Each number is 500 + 40 x the weight over its row's rms, rounded and kept within 0 to 999. Layers, rows and columns count from 0. Numbers have three digits each. The size before them is the row's rms in percent of the matrix's.

# layer 17 MLP up, 768x192, rms 0.18, rows 315-387, columns 0-95
100:509523445489530511516501479558555494500491468465522503541500490471515461501515554443468473565467539510521516469517580491517488482446551497469482523523494472509453456549588488582527532553561435532526533446493438538512496385480576460494529495450539506431516483526493459391457492448457518473
097:541472541477540433494484492523430453434518568517544516544475446477525504546529511590459481563533475485445507481483497458465545480521513540447477471448486558487489521527475482536509537473488556489529442498483460473451511457505463434537535493428535453491406528498522565511551558587528491540
098:502562478464524541473493522491516454519554528459446522554514476587575529451439469507561611532559452512453509576508523475533457513506478482521422527497480559484569466471519455482544467443568456553536460473505496483526514460581467581483523475534448550448453507507589512562471515457521529473
097:554513443462536461491506510528512524458561481508479562521489497584508477511527486474457471528519507573509522497496477489529490473551474417558429537502448518598432415520457516485518465486502549547532439509481453535530509458530551471520490479466529475510519495477398479510480465588473475476
104:526496496454506400499584500500532430509514508471516450415472503516531555536458505483469538485532561487482455502520531491491556472516495502506529544469492518488534456453488489459491465459399462527489477487525530553524479468491445407504475508486548478455554538515465497530501399502483475428
094:519498447440488548525512487528509516538483481525526520456549464546556429467562455501471482492480486455557527469483401517479500530484519441423534535461541510476521523458496631553526524521521491493551478521550583519556482528526545530461447512465494462560430448501532462508407505471475509518
101:489490465499529545545486543554524485509512490550531442534488551554536528466466550491495441438536445492439498444542526440524527486508495420464468498450410559470469451538575466470443531460465563485528468489559475530496485517431475549491492477564486474555433523475609544572484503528458588514
101:488537535535462455532433422469566484546523527453483490448475477545509423518517454451432491494590502486467537537471461510429514480539497427566566431393517519526457495471514494549492526531477500497509501470473407533491517479521449511474512540461442452447528553476513491507504394488541555529
097:568416517469457462467561500479556456429542503536502513482460496489463480474520467514452465488518461508480497535485481432537530513498514464507440517498492541474516539453457471436536569543533480495488548479494504536470533534428446535529511600475468405497573519450519562539462584532524436530
100:518533556489486500463557500469483487517523521521539468504489460560525485556415439523492552508522482493564473459506496471418533496513560545531431402538535541488574518544463427533568452476488492453483499554514538487572552483464452429509548498389465548463473564459505468487446512466492510494
098:550545482456505436467492547584491540505427580469442496478513507525474441570540552429601473447551543468514502512485474475463498521506521482584549529490534528452516502463503452548476592570504560493538455540452529469488452519486429474480490467541505421565474473462484519514508509465557538532
096:581507555508486544506526528552469430510539500552519514550428456476553451493552569509473484452467551477496478522522459502485513429412519530427489461519454448515504512537548495502446496494524451486527510466470518529489523518509539508511543529569479476535512544492486474540482570570488504551
106:542494436537549538423461546557449509520495488539466593469439501427496485531516505508532469450453440553457482494445473513527539461445500538448446526469467469490448414560522475474472489553470516519465540484424462546579538472472540459509516503477553506520515438526490496581534519531488511481
097:497499517472487526476496515546534524468495480493456423544579483585510494586420486570372468576472481547524474455570490517596515549547536562464453462527569469484575523513536452504484500587476476526537449438557447540472523461534542480476524568481601508459452520434461561508524469543500520498
099:482450513537512521485539502480419491480530496422482482478493479429530504565346491512503543435485567524568446476544438497553514494584527493465520523531463547543550428468484520479554542562479454445506409529446584509543515581519475488442462508456525524489464468499512467574499474526506475482
102:511485460546566537484400513479551517506450513459500478505524476459542556552563485479540527567506518522516554496578512539504526499517479514404476532484561508492586456477557505469538561507504577450463568509436487510547544426537455443534508521574528604409488588504505496561514464390458499505
097:522569521545516508470475537477497486524535521391540495514479495558481479468535457562473472556521525441598519430483499556471539545498425479440457506483491528410637472472558529496535489531483554497470498521445554486423505522542554460501474538483530510474478488535471522517515551456532520477
100:602445509485533468506486482466501486494466446556504515528487436474542498569526472524537502550532474465521491440508481504463494545399479438493517532502540450486545460476523498474534510537518473526481493495452543501512456519459466496471590553514433515548465517529471491484522588547445477472
092:510594443504501509454533457504489502510511476524503444537561504517404455523475483453452497608483520451613512507495425428510485485488534528542507539557509509480518464476436532526529494443468523496540485468417438513465540443514547473551516497480495534415449527528482488514558502547488418510
095:485492486597530479449526516504518535473526532492458498543489528416483505455424448475557426446488513548449496464549577531577547504487426525458500521468517569440511521493535458445484490611514440498578483523454524471588479489497510505483463509493509512476507613467455545500430471479490466545
105:515466492599505507499501446497581515493520504495481538465473555512464482532505418538500538518520494527513471475510547489505544517499518411516568467455592484477556506526514495530487520470495581421468490434487514466499589478523549499438557568494479461460539540517443516405539530527452492514
091:473502524532527541490578511500467513530546485496422501498485490463483564513545533553456535499460561426478499443500558521581437536517522459482492409503491467551485554476489493494519476482555504446488462500451552522481433525526502590530500504522535476519474500542448522510503559497531556451
096:525498494532494534522566488466535521479502513419501465542511500587514388470500517523535521522480520509589513488483468439503459469562475473452470495496498475463416510496492449521513425538451486540491514452483529427523472502488445510537525516450463492509481438510523484517564475545463417494
097:504458472569481501472502460463563546501497536556476556521538508458551551481519538474425437529505536501549543557493492482436551508462570499461376475482523518521490484514466487541482521445426452508531468515419449462470456454470573523507554531511523477526481496493549495488449479597491509495
102:533464507448493503527494485480545492529548571557519480480553566457482520504469576523437442560509450511504469595575516494486443448489448511517521556457498441484552446471520504564459530492485459510489465494468562611555483439470479457551474537553528491522511514561500520427507465480542461599
101:504502577574522556519522447481450549456452454501538556517504541467501504478485450490541552463472498514534486499456499522470579481477428543549521537443485549522505440520438461475513521493493468378448492493463501507495435556498522524492471515483460532515511596551494565484529471484514467551
095:565489589529512515518536493500516463435502489495523477487509439518420506402526528458444458486494504432563475523536548540399466561531592578481533575600404456486485513537562525474484539444452458450467517500530495450527504490485421421534505497483437413469456472487463522523517506548441505441
097:399516498535534527524571580527473562494480507460468442457479538495524500541450482480567520495513464472475484498511546533566557533547527478500532455537447461513497525503458493475489452507469515404503497501487491436537491504552429464427558537540458408531469521507543620505430493561450473509
106:584513491544482505404407478475552388562522518489492485457535497545472452596507496474500545472469498482510464478574516514455523498463461508492516436525499571519477495516474473478529499479488413528500522490469513551475469444502475464492468501458473545503458529499504568569517509510441495517
103:450531475569552540457496504485457534539542518408461514411460536474485561536482487470477501414492505495461531497496463510510456487548581548488536519539423511511454468510535524538514515481433432429526556467539490526420567579451569486472493503537459463531509487516471505474611579498480506500
099:496498445509505529485511533497550549483530528553483511407536528519471492558477494477503526553520483457453571502506490498525506510412604453475529541485474515454494462475535469483459500453462483520547547529444508485453457467516489473473528515578502538550521507568514548536416404534473491510
103:499528552495535499507522538420514475518439564476479448512507415477564524506494512524553552542526431499613520511478522478507505550424470366465504510507564465473550510486593517500511457515495487551431497570557543459511492472499503530480469440507476517513422477573487501509539503445505512568
096:501440531450443391402520467506463438521505471545489456535535531518538518537563469475543539464553494447461495440466443536469477470474514537452476527496506542522545499458472542433583497604435482604525571515502466507551499499489528550465485462504538469527454498496470524549494493508498510470
094:481475548443547502419500506501513536477492457481562554481433439464471530548573483535494525487498467446512521459508492500537411510498423483545474459606489551453530497554490507538487475446553540465473498517475444540533507531503559522562489501496410497441565480593516438460487522501461554467
093:518521591501430490579510408467479530604511492460461522532461440470515454446548518603507553506537483563426530531480519507490483503550528551465445540416520536516551551570449499520437480481506494460545439588477477478481502427490547565486536551460494481497517469474526503519555467489461521490
098:470535513434519502478550522457494514469446404494594428453488427442436523508506425524530460490493518497509571526507570537502493531461508489439479500439507534536483466476498435543484422543457515477471530514468489504527588517476532464506471482506430515529508500533473549566452533470436536537
116:466450485549413529488526445505536539511467431467531514495523497413497440555548511496513512533503518515517512497549525508501505496499447482570535450513509547464541461436452569499476525499503473477465450506604555504507522562471483484451523503539502528479617440520470502477528442555510488459
101:469423509548395571527514496530506538524457479517509483519488523499544437490448553487552527558545538533527482532469483486435557512508518476524503523521513539548466536507512505455579560419501495536474438486533490635394539503510547447464558491527390544447574562517501490523506578480466483518
106:481511500541491482501454473548551477469512531523507459548512447393475485466593536521472511514566493486481494494487553471553398531478556480493525498482560401436496466422500542434511550448495471482430492407481569541550531414514506514543548547519509604486471463532500523475517497542500538510
114:464383560523469513544507521541485495523493471513492461545541439487509442496471475499465504495502523515524463462579552394508474513504538441562485529536540438529508511504507503471556413521423501520498529524477526440502460539502515443427429549461538503523456472477503478473420516506518509460
101:533496481507557524437508507495540471497414503400531432516404517538443468558563521536433533416543525513433498456505487597543594481526478508545500515460504451493524446524492543468517473465494455514478482526505464508439413579565555486505473531448514524546563448563500532480532500484525490493
101:446487525489471512586523496491491538486499555563512489518521469567449484613508543447456438535486441499473499503514492452513535454505539452530566442461517476481522452482453518473486501477492489509432457463491483515521465528526556508548521474526498497510516537531480478524485398493532368478
091:540436516513545504459517493480436522549510531518523546499492548605464527485502512421478514474486569537503494483497461526519533482502418497462518504521420502474585510440496471572538460463462494514591473518463472513489487551467558577470491485435461501496533437466498553490504427501525558461
099:457493497490481505459484577477536451659480522492520486480479525482467524476541489538468516521509504500460424510655573515489440492531453474473518536406523579545454556469487462463530506451538564471561481458483500466494584509462475440502457457468435491511482496497412457417505513505510498502
093:456454528524478504464500498512479472484462462471520537516520556511464531491461441464449455510512460546422538534464531503477456418482503491518451487500624523499430543552501566549523511545512467468472502484478459599534470528512493519564552527522470451448596542513487486517526437478498444544
089:548438477552456518495473465546561509549506572529459470517541473542491488543577582448586492515527411553446456507521471511494503542584508490533455491476518487535568477437463493497489522526468487484471547506490560516553477487467515575444488490540450542459516450566512521554508483502470462548
095:519509524462411491522512476540454493498531518478459528490570446463511551445535381516537467440538458562544519528531475535516555514504515487493501495434508551455511495481482493521464472540521450559518538443491590542499472565542517472477499565500528468519494503528503535548473547464504510530
093:535543481559522494471502482529519487504487493555528491535579518434564507495540543513528514468547417532475446478442458411485475508493541432541489548484522511504502466529434429492476462540519420451461496483468524511491468503534478451439537562492500489478484458549552441455550435515504493499
102:537518522481463453451488498504500543455499522573468437545498482563537482541495466444472510504509440493497461470520492529443468472496550532571538510490504539441567597459469481444457525497467421566505503474442509493598456490491465489540521420497525472572517474513531510507528492413523477548
103:454536524496497599511526430576531483502550517490552534411452412519467476556559486500557501479524517381477494457467475526485571582457565503541499500488468452508437518507559439529469475508486475494481532466489469580525481539504517494523500518528483467554501521538509467469436533569513477440
091:521465549500510461517510514438547484498558498548466513462511503501477564462527576515526511453540496395525465557485505458483492527474449496498445519554450477524474535516513493511521569492470427471476518474503517477495545487519465520539584569455442502483510540453485491524450467496490421560
097:551522419488456519456480564488501466379559464516585427507522495557520448510474466463464569439542485488449468497545505450528510590499414503495506529525463505506585438474493452460516495517521532568496470485510512517453519533515538437565531476526458517560480473517494533545512441545549532514
101:540457496492481483493449473507484475473510552531479531502540514507515432569505455490531449507516545474545573473522465442564491490540481469512539596511562468579419484446459519508451557544453375493539522505497550509491526468447497476544509568475491507536503456512550579436552471499443471516
106:593492505446569500418495446508455481518610496555536470548489457524543513574500479530533493489485446496517526474441522429493528600481478569449501500517572450470531512521468541466554510463504506508585473573497479499474494506470510585443449520496492485399484543532493492426504535467541465471
098:515474502501529537510471616518490496537496478496495583451452450498461516538465512515590449459533493500483482520584569529529600536476552488476531506527457517485482495567501511486572527546452422535506522485444515485555547553537453469464480540456566511485452494502450546544475562561559516533
101:477446530447485432511535501522485440536530461497422511525475493564528521558442493509489521495530512490482447456488434534535459452536505459539503493558485543475467502487500430556511495518480450462529450505403542519520480485481551464539555506613461503498509532553504465516539467550537467518
099:507591563596531466459506512516529452518588458458417484450471502546403558452447466512470562438553460510523455447541512543531490518454481483474555491454540486506559490536540564447519523507516530450517468474465423446491468464530492531467456531580504466498506525524484542506486495565464455440
099:501494438463470494485500523483539449453494482460448532480522504479538503585512528513502536521491480528548522496520436501490587551494564559454480470474475465505403472470491467530519563564512526453498500484498419473507516579472495461492521563494431480476470447464508558475498461485492505520
104:514468469554494580497511488466542557443530413410484526501546485474517491537461536416484494478520551419518406547478433512500443557431468610482452494535476458509539486511470493473527502537460436458472540555543487536516534464584426447487496475477532452491498521560553524477517446523550540519
100:470428433510465457560529476474551480538502471490539505506470523561504499525470465495442522580488503464499514512461534540471620569455523463463494493520540467524466523524590459542424553522443478541518486533495509473540463486461505562481453502452505511485504503497456492507490507447479411528
097:425502502503510452533494527445445519454527471510500516503491537471487473528559503435572566462537495454551526472531478463473481487483480477590491476498464536444521520540475476556475494469499423478475529550528541529561486455447537450484549521515543388575510552520449462532539549552527503524
101:582566533488455469512459466503470435482553562492480518516499458520545500528554487457491501459500490512560449463509445422440534471436432552504502504526525472563541414426493541467507572507520517516504454445463504455559576523464445494487486492542490471476549529551481544458517459540511474578
099:498477463484545502487502470516477507528545464516520436480442476410435508522481468583496504514418532486448541571555443504473532485517526571530482567532506472512489493574510570499511559590537441498484544453502526511472382574549517497479509523498487499568549478480452444537500522504458474435
098:546525495547493470499508516458509536463499518482501561534552516499489563528493392557496505527509463460499484498469535545431543533482530454501509518554462577503552509465504476543470570453501470510488477448450507599470515513498502596507529549442481486537486476497516497507466527466443508482
108:437509462542528500534489532536486513585480516526455462529479499524516453531475479438517420560546492511507444502479474514392536487512439539523565485466513490494555545497453457483503478528369510530499460525454514527475483478410553564515506528449539499455484509533515458403449509467529465519
101:516512480407563485504495444451486485520491526522466405493460489498482504432491397570520469516558484558535520497485447386501513498481524410519434517587504490497501509578553471501430466518498503454451500534539558509517466488493492515435503497540497493541578553544461560425532515439505497546
100:515558495547486482437518523490435544487495530522505510498502522565440558518507427496470482523498494550563450430540488494441517533545495469513515562564601517512549532457522469509539547442459530490482505488551489602531436509548509455446505531436554505488592454496482542541555524495494570523
103:512443520452511487555476530425530493562544472450504482494495490504476489507466494456495520566534463555485483484527519461447528529513504489404455493511477621458498484486496497506538492346490476495509531435437485503471500489446524433555538499444543525514549592492405533484437433460530527463
102:466514512502482461461476458538495512497523461492528538525511563515614450481530493479511451457507481502505554502482532469531519452460558493527432521518534489491541525494506494549474466539513461476497581521552473527515511546474437475543446464548530440392488474476496531501472439506473471560
100:454493463471511532600567487537473528530528457503542470509534479564498464544489501514521509481460446443443514513496527455489555516532546444495431518565570452490561471543498472456410487498449527529462415545528433542489450531519496508487461513530509533486519524513481520503502534463497573418
099:523557576611518518511541531481525557438456442441482518424481565534482464474525514436483528489503474499506513492491501533499502428513491502491473519467534494450460472514547473536418450504477466437471487475508532420549548486443472490500495500523590450471472512436525519556537498528451484514
093:521485480553457484502503435486529435557535552540467546457538478495552506482551521408487583536501501500554500563496415463475558475500533501489471494541503506571501442500536472606482518427511462527498486490479476520506514555555505489524481495454501543547441422501546540416478531465509471510
097:498428486579484453468463504477468453547553499491490422511442509509454458564501501504492525520493513464612538572499509585509551428583492498455455508527452546501468529471505414445534529546502502532525415434470521490510461455517505454558515513440586509521510451491494536445438487545482450487
# layer 17 MLP down (transposed), 768x192, rms 0.195, rows 315-386, columns 0-95
105:522511504540509402524511523464518500496505460508464514562460539531463510562486533498521514455492483502487518498444498554468504480510512539462475509509452497613464443539502543495462463465460424403587494492485487492506514537468532554562488485409495437569538501509465539530489530551512552483
094:465505517496507570468520536491483491500541548586484453483507514553473528486494571510471472473477471437524492547461509491565470498469442400534503481477512485440467477463572488475508482477532468492397514552514532472456477527452527522481488484571504508411506497454467516578537449563482561443
093:434492502546516467518457567528484461544454477494489518500488464444502507571537480548461496497487461486495531529455518461454557466441475499514542466594444477533449488451532533486510544479443494477478483508504514471512477562565553500538510471448516450536544548496478472379546518532483493538
095:505505535456531579476519443427462451452498474540574521407534484455556469551557491455520466483512449490509502526561438500491549576470457501483505501559447515512494473518485473453454550508488486529491506555470418534487446475477487382520442443518419509550480506517597533463504563460467521535
097:462505498446467484499497483486464482480523464482509507584519494532437551481520507477512503566478483560448470539496500538516530410535456500484526571477493483453474504468509540511522464469550419448548485646469501466499486542551577524583506499544546527499434550567551531435513458486521490520
096:501480490583569516489524465485502493561495445487483480491404596481503517495487506421551570503471499481475510591544526513500509451438534440471501506508556461523473573502543504506489491503505552606470533497537473558530443503451523496501480482468465555557563541457462486509572532504495482449
102:516494517563539435492501539533586502531505408484473462515519536592498474545556481496497547458434555474513496574483499495500507463531538497519486471466521412500458489563561544543531490509530477488536553509416563515477548479481490454553426470468565502445501519528506458546528516465475518516
107:552560563446522499515424470547527481549497573549530398456467511525482494498504566454512557443547522462467557482488480479457485516498471501569499509555498503573484513512461512483485570476546480499547497496533492500551431480505466482507477496459507491537490493577529504512510488517586560487
097:526540536462447475502461541496489536544473543504454544565584526581493553513538603487465553544535479556512496498557531424497523470509521487492509533520523433454504465506468462520521528480530563594531513521442437515476553513472527460457476495542508471493541526481456478476541401490481507540
094:524458457539489514543462514508482504451503430607482549531433548436453451539517493488519437488508450502478470531448480492544533474547508432415477420520450512552492534443499464501489557489443531513459530458524496460540497547486501525538598513518431481504461501529471489500584481481503477534
110:520428520540454602516442486483481506522518459517470548528501404430458507496496589532528499515469479549418489462531523430488552455539490532445524424521476462539498512473434472478595434536519520535521454499520412476472472474537494534514514498521473555526454492509491512569483521520467500525
083:502511539522490542511476545506494513572426522608469494499518459522464529410463502576453486528460442523475486568510507442514556492537530546500570469464435484510469532493523513474489423493475501491500507547509515535506512495461488532498491556463482465479494526529458513614564503529538517549
105:496507448505384529448493422482466510527464523426513525511492520520494550587498532550467483461529606544497489452475548474488550531513497553422525487494462514475499512433488514447571491487527450503531512549471540521514460522521506553500424497419488522480479490555532500559456418481499553441
097:469496464531522506502513481526577559440532430548543469468488481513442521535470454542568455517447491443488586558395459579491536504529473484622549513477410536521471504510493494435541506437517482441482520544493521500560534489468528529604490524554463481562515574516539454514461498520562501486
099:498480482542524529532531482496541540575512438500439508547479507510424524470574547560499382454533505461509465534531545532469485447471518488426523493501512588523499508458512366528534526495505508509482548478432460510488471515473415536485519522512512477504500553445603469524489593494513489577
101:598480503523506579468539484524501523466512500529517470551506519393581473544470491548537471451514548510482478509539538468525441483476560533490496538541522500504487462522532554531449520511445504538558505462464508452459410505550491505500569450514471531507488447421495478499511461613564488453
089:484460433428493459518515479554561570487545492569481540542414512377522533531441541484471539494517538583433440503478491407545496461492587491468533527469497447507464533497487502422492452504464465495450459582487452538515521508496446459446506465519536481503486494384529521540429510482533520480
090:472532517447463502442522471487467575477545472535561512427493563486493490486433420483538452472504533490444472464555560547488475479564528479460543545535524441498467524599430472476483485486505498541474465478508454427535466477529470487442536499483499544451579487436501475437488489489571552533
095:470484507552527476584532494428463541576521503521460503482533422549554515524538481571498511534590463520488468537501550510526495489473513587498489562483508461537514561466522498454560450517573512490442504509457512526514454443572601528529542543479531427521459432524466458501545516473514488474
089:494452482485499477527495514516529548465500507507465446442575568511507538443475474503491471569546461525448559545518485551471461461535499443479540548501483532420510434468510479468500513498454524509483568539539540494468436549519487503469579489470544467540508477560447484540578450506502443498
111:482526501460526566489447528530484528507499491559408542576557515454503555474518507546414466518505497542505544507463530468500515515528472572491483525530475526519602495438505445473457461447504457510506515432485437505467494531465436423401502595489518488488495464515531483482490561486493557503
101:437570458480498471567455440497465454536531520459583475491557488526503545479501467486532433495495445474438536499509524471524603521430556513492502365471521537514445486538534535473503421520439469518468440471527447523501503543459560387551542554455410538532516564497513477493478546402458556521
095:492434531456540526512501468526468512521480479514539447531567499449581545499514495504603471597550611529451517505463472519486548534500493449471443474472371521453481539534514530538527464505571472440484479490519490433490423594531533475485498585403498549467496518496567516528472504488519503484
098:489539554487496465473466487444468514510414481503477489540501460493439457529523489512524539521476434539508503468533549444567468511510507475500545525506454473455479476513366492519441537537484466494489458492523538503450471433504592450463521508538531519537500559532571500542503452477537513504
106:459495432496422495522589479467452475511479450471536428508506467449519511474539502467535512535496437507490515525563463497474541535453600466520535558521514489545470556474530460515490532464572566491503486525559443461501565561585542566425507560498504545508511505428481526526505546486513480437
098:495506449459487519583519507496564535539419498548526516511453525505512493538480576514540507478536479457471525478538456467492528472443504453490541501492470504428486499426482551466461475488483480502576560522525528522482553474457441509530536480560503469482509567478466497558396496507573447433
091:485467474553497491473477553481471479554571578512433505528418561536558536475456499480535492481487512571444544551514482508521531509504471501516486639518488542536527498416452467564566538495475544479527463552446441489478450473504541488442537480509492500476527472471518460450530455421474512512
095:523473486484496525509414468465443494512519476514486494548489521510532522455468514485476559450468494597484540484440485486534483533485417440467422445456565505538514425539546535527572493520491475477519450479455501555478492502491548491497464517494481437518503500444477473485529533510438509463
101:532569495492500555498535454471482529467500576554578462490540539477467492461524545501508450498478518446492480508417451549489562559459471567423492506515523528469550524526462499497439472570468549466406474459532494558453441518477477518528573457468510481528537468492525472419526500505426506548
101:504582486542482527585479501508573501512497465475451509432561480518484479490479515566477519544456465526476530521440504505608560542499508542484507510438519559493472499510550463463550542469473480486531412475534504470480426429509470519507525529544519549494515500529603488526492472426443431450
100:486434447529469519425582455479463531540510531563554572496477548484553504471465520428527526523453492511559513556494483505507480462500508509506488455520492438528608571515511471527503478457463554542547516501551492504448497470524432498443496491488540554417538491503481442444533447484512464448
098:537509584477592517513507510533514425487509490508512484476548502495509479526487508534489467434522504480528447547543543549490509498553588487482508497498539502594517482571499478531489451462483556510490508491477503466570503537435471495511470525559456482453498540495440534506513519598475502472
091:537553576505532574545558545538460545449441568437469528519478520478427436539499457493458530504517435468504463504430465428457494525489517522503504503554462516527451451482491469510436528506557547500491422530505461469448502543536401511457517539500471492446490466499552503437466481544582551498
088:499524508453510553501531479511498489481536513583579513553454546473530482500563506481522548530475425506419463465533505455503473550561504527513481483479579506516477464473484570541525500561468530554517495539472460494484542550488499463455540492490520556515476430485480509515544551544493532552
090:521496464498384451556485512491466524426518501511524459517519513481482481484459490482483602466535527526456427461508469538580509463484502459490510533474570470485498530488481463526447575471512522556561483523472464447439443513507534528472520519446496537520550536566538482466421461425504516457
094:493458440577493506531457426541582448485544528550474484516503493531510476510402548521442527503541493481555462479475456526433506511480517481582479625459461514456523504443512528464522496470508506525463508448497452444468443514551477475528538516575487459483521439538459498466502464484611500465
112:479502487547453500572481527507512510479535519485540459432569567484520478518558590460444519438496493515504472431524609486569457497490546528458491544536462456454456477476494554434515506567579444438478468476514481454515514511464521466450443442461469479492524529533431438502536466470437521484
096:546534562488429498432521528499491471497484428511488512540461468561523507520529486466524477471468491505539536474529498474500531527468483598512534586435558398446514424497519526439446509558455482526497486518490485492506541525539428522479457471531465452518540485524563495525415522477477502526
118:559483587475529503506467520473459503547535574487512472545529484509442553442499436520517472501482537532541548452474504528465513505482498536474489472475539553493389521520550528461617454462495613522464506518525514524526471470532440541444459476561548474537605496568549525528503489521435454520
109:480459494512434546489490466531479501509476464462496566512457523475452442400466507428448482554473547486508540477492541416549494496495504523507439481537485580538458486539572509522455557511554603485448533462515464502504522494518465517454473541528519466510516496472443499534523549573589562463
103:417513394491462432585491519446535460464496516509573498551558511585501538492509518431523503473478500480511499497475505442531472461497621467531496496497467451468450480496626523528482524532539449496495449445458566455472536476494427518530552521522542476413485530506554540466505567505498491480
111:494517504520469514521523538494528571533504558513523517514504544498449464475346521511567430457492440514447464436534513506533498473487466477591591449526572539550504454456560461519466474587447472524510442513487446522492481481514480480426495503486449556496443439495534518479487394474454502525
082:494556481498515519525505484527534446425474491530442501513480469455654465482485444560568442413540503468515529497420485498484467474552546466462508401436568512518515492545474507525448477495500547427512516524547514494526496491516451424467501471494499486483517502480465449445463513529568469535
091:563508483531538527496523498466481519469503468439519473538553488441404483518552545486554482568479401513572495490493479466482463535537489579553452506462468526481465461503494544566485451524529520510467441533521556477560426491480547571580473513469468539558508548422437516522542476556446558486
079:546528518509494524513488539460537542482543507502511496556516470518552520590507509515500566464567502492538512481482456492440532469503468513509532421495418456495552472544510516459445499477460523546510532495529501530510441514532471466497505530556524523586432501500506540409541528529463476464
094:416474477531484450459531470526472482525475470533517528469496522484489496479481413632448539458508535403527488480475493506504491433432483494533518425454506502475445459486523503442481457512485518495548506551468544470503524472525498482467545517466554476589524523529485543488445510569557541523
094:481483511482473480439537461503531517562436589517459498540550529533503532486432529537428531492562507521531522492497497473512500530505565495569448444531522473494476473462499472502487519494503463493506453413526502442510499402453479505480551505539466510425446455529456439441508519542503417528
093:515520448428505584435502530485427498579567575534543515477481475468525528574493470471546461480518441502424448520520517552565488467453467507538537475444519467505509545524520529494597492459465462505506470510486530521502443517499517478501537522604507482510513520563483521634498484488471534510
111:532530553500487541499525520442490498528516526554486473497513458457449524487505421584494550536509534489468417471525511509474442435516464515430488518482508506453492483435515538525455500470445519591485469523601526446511487502466473476490572463480495538458502471461512460505555501527533509490
108:509526455553468459509523506533536474471562468449470498507476524490547520451574529511442492499554490548440515412442495475451454516490472517485466517509555547604531430462477536507463494510442483495443564558560541412498502480477420495466529476531553466508501560475522472489458540514473486570
094:488436539500472482455437467505393458530450475468487458562429469492516477483457486593494499544494485561453434411496528534504515497522480463465504475502430506593527452455505471470560471540500544541534461521470532481494517425506533471463440429505484481530496488505479559494514549509500568447
091:419480528493539518474458463536513513543541427500448496455530456602483525465503546489500487542418528535500452479526452512434527533479517464476497500515525431484365472456468472539495532551519472412521543448450525503460521503500479602473442498468571421522561432499472522515503483557475508473
106:526529488506576533518478546554509508467495560498504452534511457422455509494419532461514433462490524478427485531532464530549407500451476474467459527451566456540542528492488537522442562513504507446502544446564533429461438552554531477486501531447455523449546488496533454525468526532460518540
100:484510400505475511495472518529473520555490501593497506537492500481492486555538542570500525515468532438517491563505467585499404509540497512472442422512464619458548501495527442538501533461495428514442485493526488531574597499418521514470483561530461433542477510508485491460544471489542520512
094:460417532536475460437521410429488506540438486494413414504494520541480449497546481484440488498469478442543450473413398504571471434529508566485487411481469439523460567480478483550475551513492526518579546511524513470514446484515509502544436459556467511441501496543515478528568535452547460495
101:555442503543465445460481408491568494497420541402458486519461515497496443435534489429550556502505479484542506525462485512481499439504482506509510515509509515501502574514446487564424558473554504533413501490491489442523521517474496504525488568538514413437562512494490526491555500523475501504
102:495524471507473501557532453493460524503466539536457447511444535550520556477513534479522495525476457505579500492519574409519542558497414510515476495492526607554519547516480531498529519479531492494457496472477450480478550492461453516535443595492505461552529469538497531504520506494548483492
097:479516504500546495493497504559484531519564485435507464496477448541483556565553391507486488466459427489477472568510566556521483506455499553515513532600466464465478478497451538581557482380567454540518508519451499500532530436533489509553496453513496465487426570480466467498486474478460503486
101:497519440434492505498454489521495514492534565555506516511528517530510500557553499496519546435572463531438542567502500558417484544469479519561494474495444431569530558578455444469434498494510502548430455446481437560556477465560478544507533584487481505467503501446467482517442568496444601475
103:666464435477555533503425559495489491419568534577532439514447548571512495473505499508460484521483512547483501498522453504490453503537501475509558441515500490508483527480452466518588575493526498502583519460473522495528530501483571524564597430507482460457517458512541517488566470507512549487
102:577493512465522554466522539503476547487483513504536484400425488505501468496469503473404445523496494493509532494584491527510528468453533496431540564475488481472471543453534530401494497473540575487551556444467512511469420521531528445507528519531508568474456480498475466509520459489497484483
095:347492581458535500487517524485546481466480514425514456473492506470513510485506533553545539464537498514502481563539478439516534516509502461483576556535525528484524487501489461478477539525496461467484469469528458443530511448509502516531530424466497508515508504518504482458502544550468479497
106:456490595515484471502500511494518491463473519446522514542511518490468445469539504529455568481478518558542535526466550517525488516421546472515588524474570538480496482482562405579491469493465544531536411534521459467428573488504453506446492453479597506409456517518533520511428565510522543631
096:603509541513578443519509507541454509504416475492535520530484466532454517445446515578507450530497540446538517551428555529495549482484503499525513529507573441451501465468528527501513515554508506538529423497547512534555512544441542451554499519491451508492477497465496560538515522490496503426
105:433525485515531477520508571548478553437451478536524494492598459495512471563449478543541564483518569488565566480526473429523488528523495530497529482545529509510471460512458456537471522476515538464441545393419553508508489543534521520520468539467515506491538468445468500500543534472442524476
099:524501592560534502445527501504495479616512500432502550449412519497551490486551496499527547465494458392498538504468522556507453515453496503499549548466505522516480494404506492493565480471532529507516513402488451505554521451483461501425492559511445524553547545533586469567452531537460510513
094:472489517445511499469521550598525446442537513436538500475503527462561514459454499518436538499526497452536549504512497531504492520481439550507477508459475546542559453506479502510451460484519488548488589545514491432499531481458440493511502461414456501557504508495510446524531508497465478476
093:521546530551508471456533480465526550467479557545422474509525450508490498453508532473526481477498490478518471519508492495481522530455542471581490443583477435522500519468566506414467516529492516566523482471495460459528562515515497498428460590511488465555430457523576490471558535526509516533
106:438570473490533437482549577413494504515534497517474547473512496526488516484470468494576587550536461510432447534542472505561551483519510480494429564518460423493519487451458457476502531537468525427493470546490409433505477561460458489503460487563521487548507458504529519550557617490543523469
095:528533477515469460489453459510567479469436513525493511498459479445539502574480447479478462521557553486538506538458505544597524487482517555527535436429484506499512460495438523511528482499566516460552469494507527477499427499510449472568663515459522501526500504530479465418523510502545472474
092:478476452470458499445479450509428472503544483481456509577472538434490537445473508508516496474473529495528523554497507498501470539528573504477520451492508575514509474487465508499540550505492500535536535443469506495559505541496538454504469506522539505465476501523496491438534531403559479470
087:575461450499576493561434472543510555465468484485571447520487509562482527536496516511554489524560465455482581540454516449498531556532426442507422466508509539495450491490471546423505480424560472496470488484535517515529549445468585474503520469503527453484450526508479448532540472539464474530